From a checkpoint of a small transformer trained on Wikipedia.
Size: 18 layers, vocabulary 8192.
Each number is 500 + 25 x the weight over its row's rms, rounded and kept within 0 to 999. Layers, rows and columns count from 0. Numbers have three digits each. The size before them is the row's rms in percent of the matrix's.

# layer 6 MLP up, 384x64, rms 0.102, rows 365-383, columns 0-63
089:546486533479523514492510551427498498510497518478469522453474477478477494547534483475503522495502487494514524526513527512463505502497461514524487474492510499544493479531524487459519527500529475
104:457470496499474496516505532489502531485487514523494518469510488520459503474479488450477470547474438458492466533476455499520460494506474491518487471529518530541506480505479485483523528500495505
092:540510497478474443455512520537485497484512521521495481517518552456470502475500524534492494515525498481540463490448470522458519502485525468507477514513485488479492505458492484502505470532491534
091:497496506511523520498527463506512525548481532493506512455521533502508458507536488498472472470486508520506480516510489485535518522476479473577530495525513490473497504492455519468508440485466500
102:456502472510466494528561446495517472491507487500530483466507514527468493477520498499486503518516448474487469464464513486537526485496510467476515452518514497494534504485481553506521492481496471
095:523487488507513452498523549552515528478496530493520482474530529545485472501507502496514504473502501457521502501505487539509465516492479511542506521479544490472431520537530502493499487503493455
099:442520495484500549491531474515524480538518510464499517509471495498479497481525490463483492506479505505501502466545515563506555480502489528514536472537489517528481509536498526541500470495477512
106:514481458483518486451510507548515530488540529478539506485489502491484508527471496491516477528506456532491468495502498469484524531459478510485472532482499532512498563508498485528469522460478469
099:519503546510489435546522502458476500499496502518550569494500502490520505463523510510488530503486503486479484483507478529464521518482485493485498522531505505484526537504509556558506519504477502
110:455476474514469504453497526559495491520440501527508460487493512489497469502515444484519481536529456459503521505497549504499492520471504487466487487511502516520512532510497503496509504549482520
102:503520453525512480493502522513507535496465542495553520499509514506477515493507551492467476537523507474473506504505523508533506528508535566493484475485512527505484519501521444528505548515520526
116:500459467484485502499515517468538463468492537450482530481483499497514502465459498488475489484491485467480476492479480498474482498461493507500505550447517483534473496537458510536523472483499537
105:512491516501482487502487486461490534515473447509514527472468535509482473498463504486489484466486519517525530540499471497538494510515470489498509528475467515534543498509427502533476532473529528
104:542519524495574503465524514475510500455519534483488512509533548493509489488461508476505522506501485534527464517480450539475493467494478532533501487474498510471540503520524487491523478499513509
098:519416489494507477518487505501497478541523483522497525461507520515482534466444489503505505488552516468505504512490488481484516523506577525528523508490512521494533490473489484519489493526514474
103:506533501487458510492470509457505491560496514466459507472518519479532498540514502505471521503506502470464509543525512490523521494461464505519512486474477494470507494513466478537500488499463567
092:487485455469498493517493474521479511526514487532538495492515515510496499514526525522468476489518476462532506498528486523436526480463474518473530512474550508509479507501488470488528490572464496
109:491536516490500521519492468524508486517536550506542471473456548517464495506511509489490518480499539492500538519488490488544488515496490500450477462520489517527536479521456467465532510504463502
103:464506531486473465495509486482492516463506522477522483498514507465472498510511465487493499468512503499483476477545448486509486543541484469435544526541482505486515475518509537495542526486482519
# layer 6 MLP down (transposed), 384x64, rms 0.102, rows 365-383, columns 0-63
085:456469514463503502494479512533515502517521488543498475538498512539518512492460536529465465537495490499448488466473484510500489478521521477478510519538495506464543535479472509522465485509460497
116:497484481540489519487463520476496497503489516510487510491499468502459525460475515549497445513509428538528490513512519453481468507474518506525479492537509476511484484502463489497546519477482532
083:495489454515552492463469491465476518509522491489502470479496523556481492528489552521503482511514492497487502532511488492475512531503429535504499525479514478518493508515524456494452523465480485
088:528484468509491515500476491504540532476470500464512495493495509468504510504484493544486514499517502524493447458526452512500469523538512459463453506531502484465515531529468466513520489517458469
094:514468497513474532496489513516502492473531520482535538507486495463504480453477493441495423539481508481497530508474471531492498522553520488510513516498526533498515550493519481476483487512490483
082:463498526491486547480524462458491515481510463536466542523517472471495527518536485512471558481503504536464514478483488503464524513513500486488493484515461507474556509459489510502483520501523495
110:493469528519515498474516498516489500526525487536477540518465479498498537502510522536426500464475523528477425516485502509481497538533514458488468504521492528497486486485513519516480516524527497
106:543498518517507512504572508488488498521507473483507477539511496538447473522543481481499505499504542499462507517506476493511493498477499562468531510506500473485473503515545526528485452508484528
093:480505472501482516532479490455461537488494560513518505520519525478447490493520505475486479504525482489487527487467509484504522431501502500540469453499466518460501530479496489510547496491486499
103:574527512521498492494480457489543476512518517454500514507554535500463528562468532499494518500485547506468497470503508493498499526531503514473479499507463503470489476512524478505511495502522508
107:541509464479496504528453491492519533527507533503454506482545522503497474491511485538493485472491506504518474482511485490477489559448467517552502464498500458524493476521491464480513499545495500
104:526469499519515509471525525534500517463484497495474540519496540528501492503496547493464494471481534467492488502472502540517428511491500489479522502521536484495495517515478524481511514418505507
114:481493499489499495493474524514468528482493437471475515509547528509438519475491505509480538489472522535537490538499478505482477477504518537484538490525511519528526478510527463524528540507526485
101:550454496501449518518516499490476484494468484464482505504472511462547508512458509528478520518503527443491491501485517502552511515498503505504506523494532496515441512458470465527496470512512518
110:500519549505509502510531533531492514491536493496515433519484489482511515498495512469519464519464454473503482512522491532525463494465496434508495544510456505522510479497480544493521516510476517
099:458490474484549468514507482478463520498506502503488517551489479514440494483484551473521496496481488510489527475516442514502499529495495517462472485498527519532460501494523487507499480448545495
092:494487472478479468534466503508493475494539477532499464473539521510508522475463486485520494517479494514468505539482515480457519473511511532514488496496497511523503506573541520460524545506514457
110:521452497501467457516521550456475546497482427496468504525518467505558512465511512505501508504502489504488468492502458515465497469501511503545504526488488502503500513512505519509457507472510483
091:516519504527554526521519463482469476524465472479484479510467475513518493539460537526516486528446513504563538527521515530535527485495512517472468486499495488518499509501511532516500514483492522